Each number is 128 + 32 x the weight over its row's rms, rounded and kept within 0 to 255. Layers, rows and columns count from 0. Numbers have three digits each. The size before them is the row's rms in percent of the matrix's.

# q: layer 8 attention query, 128x128, rms 0.0948, rows 8-14,71-77, columns 0-127
# k: layer 8 attention key, 64x128, rms 0.096, rows 7-13, columns 0-127
q71 071:138169150098132148141112101173106140150146097110152113086154189179127125121168125113071148056135179110074137143164091096110097145112146207119146137174179139100070113093183112121105112158096108113118190119100161126128078148191143121220088193107127128098160184073126149132163100152111181133152123121149164150164184113126147153133143191112150124093109108116138089081073129113137152141111
k7 077:129087123127140075129128098089135170116084124132134133141110123132085173152121083089103150093210102133131110092126135126074089146108110154112134069157175132113151140117165103143107052128151128157127137096096129121137097118184109152086108083060116118081131164135165221164077150104145118061182107143107124112182157174097125122122121115054173175173095071168103098130147106183134119093106
q8 088:122114081088120123137144137089105063127130092101121109117053125118156162085117175130130073161182112137111089145089180202041120093085102092109102120112121137149134077095128144101142129131188086109122138129140085121113147106173108101139114150130175132084125085126120181091151147137104102124122066133071165084154141141139096115089128132143086141108135210077094157092108152079127183156201
q72 076:107154087067123078175179113117131150123143170048171112097105181179064153170167122130057116140064134131060100176131079173135075165112141136126136106125124119113086144106097156124138113135128118120112150182115108118116081105141215084125121140113172111134103140094194136131077050122124131172106076093149188099141126117141092173128111140128119122151143122148142139157159092087150173126135
k8 099:091121119077139082161153105106165145166095144096124107125119146169107211185119065108131112146162154151136112164118112134122123103170120136135163079184142088164063093145131100151123083118197119119131107128081129144088151144063112146125129134151198128105076185177089135157105075199151088087147131077117149132122118125124111121064081160115080128097068073119148092067138120148135110153121
q9 101:103068118143122132082159147146199124071109095128082069122202150098125104095122121182102247155178102142136133083114119127125088109096187168080138183114169102134090131122144134127118161083145165104127170107175157146113139121159166114137179111101098172100153149095150125161135150089096120114188103160127096130132184124143110125125077160120153140145135110078131065200130119099125114142136
q73 086:139125104111114161148147133154114092098147126142110120057198169140125077136118133141148141112062068141129157146092167105092131082094106141118110149189165161132099083106186145107146152170118181101173162096156171102097127135187154173122089152111162143097161119122137087152197134132104158089103167126167106148135192208164098093149101148101168107071135131069129116093120161124119050115155
k9 084:179103129193143191153089104137120074064105129140115138159043156114115100137125147096149127062163085155152145089114116116075118122100107166153130182112090128145116180134092144090161178139110129143142144093116128135170157104165187190083178133124106125166118147123184167136163137101078106127171130150132065095145161111197102109137158073089080153127141172150113155175083156144094106131128
q10 115:090125127109165094147132112099113158143111137105166122165117078154165118130135096130165094120130148113141090143105144169139137115155097129208107115110082142151139163121109141167126085152187072158129127133084076112174149158084106124134137111141182096105112114163139134114067103154133118170113130103143177086089014118072141144147228158118103150074152132175112213072109119086112159101134
q74 106:134110096107171111108174129066127182153135124064140166164083084152082093162140092133152140144176157191177113155150142187153117134163141104118118118131092107123135175144112124125113111072160137124115116170092075114173075109091112132131117100158188136149110163148161111107083115148143135121103059102156174091078098022112139186102085151130109132158156159175109112150162105103124181145084
k10 099:107154156108118129116132126102145148125134166141148129116169149173131133176127103133116077169147201181057057147132083145110131132195121127081166061145104121173110146106141132168132111124103111087126067169098103130100119151091097067130129123127135102151132132140103120144096124114123155085170157034151220179076118132132103179063051160111130120154090104107106144123145077136146163105139
q11 077:112127092189141125142125128150126171114113100141131175147159162100152167106130133147112152135119188140102129112155138149149059170044104147076126140180171184114117071122133133127068190144085165198152141172106124116081105139138152125146128141151105153121196093137165198117113145150092139111181136208094121113141103117163100100173081095100193156115141065062120133134143084149141134131125
q75 079:152105111082139062155105149102144131173139080132124048105152118138108146150159159146140112157057101101136125180133113117124130127132084149062142123176183131167155084178076110062133116159133162087118142140076156148118122101125197163127071163109196129115174119125129159112155128130116158086081152117151139132120183155150132088106084065140163069098143216153136116153081109133110106094135
k11 077:127127083208135147141119074114151050127173097095128094104053150138096128167144067108124121178092114110086167087118088170108152174200147112089177132141080134147137120170070142123167131138142120100121102063081129094125099094112137142105155089129133153131170163136146145143077172105116075082109138123186099164121102160134120089124088110113101173154096181140161119187139092153095141131089
q12 077:120145118132085092190158136149146119146130072048118091092078131149124167162126174141080087186123132125158117113111148154093113060117182078167141138143166060104103126155093099096136110146071153133128144164108167126111101125134142151140105114142155125153115101118108097120130117109141128169151112122057136142176136176060073102123025060169126114133126153167173148114141177155135121194107
q76 063:102189134126106097164168135152120134137100106115158125144136125168158166166164057085117166096137157185147095174175145190153096109194117130155117124135100110122163157088094110122137103099158153110140026167101142117115092127158138118116131092129109120164088127129149075126086109069168124082115094121083131106104086045110140206114136156102171122190146128126137170134144149181126177154076
k12 084:129135122122114116103158168124153161157120192098154170159144159150180134137092086129132054133138156205177114129093177115166130122152148160146130160151159181119143139081128078158114112098128149130087093143133106135172132182171143121140110116078100108052149106228106098091113143144157111132121170123112170073118095147143133065137109141114167171114124124217082194148176132168153124109122
q13 107:110188095092125089152140130156108097157121173175208174150096119152203114101138144108164052152093140150106128124090162155121127113120081121167131111126045150161134069141129098170126165145155074139096113166132092100138152161109072109105126127167180124104120134186097143129127106147105111106116132144118162107107074125122123142131188116123061087078158168130124197072107098135098129117202
q77 090:163154131153134178119138144109104100105082127056122128137135119118040181152144164148149089141152090140131108153133104130160153201091101112092101179098115111152115133123058172158133136150147133099083149155129051136177077130162102069104118107153093186094161113165128195107081168110126136189161093142154163106151080124109109137092156123130107155083082125176120104092123082081095165160112
k13 108:080131117057078107076087105099109159162091138132103078134103132180113145142103093110137112186145160170064117155102102123144101122171130115088169089183142122174114167085120092151156072106165087109119103180087121114114101145100101073127115096158125156094132113124101086110063120176141110103125156083176204126137088136109110139114098201116105120149095057125087156115145085133100135088094
q14 099:164124104095083105162146152037105155133112191133108149158140092146164155094110099112201115178173132108100127161046142105139206124103094125155077117108135134105125109089103160142094121109129084115107161113114066144145130133115063072135120113145176108098124102094177133122087125144106110133163158137101165081103114104126130180091186119098099160092121149141104160059153083121125174089191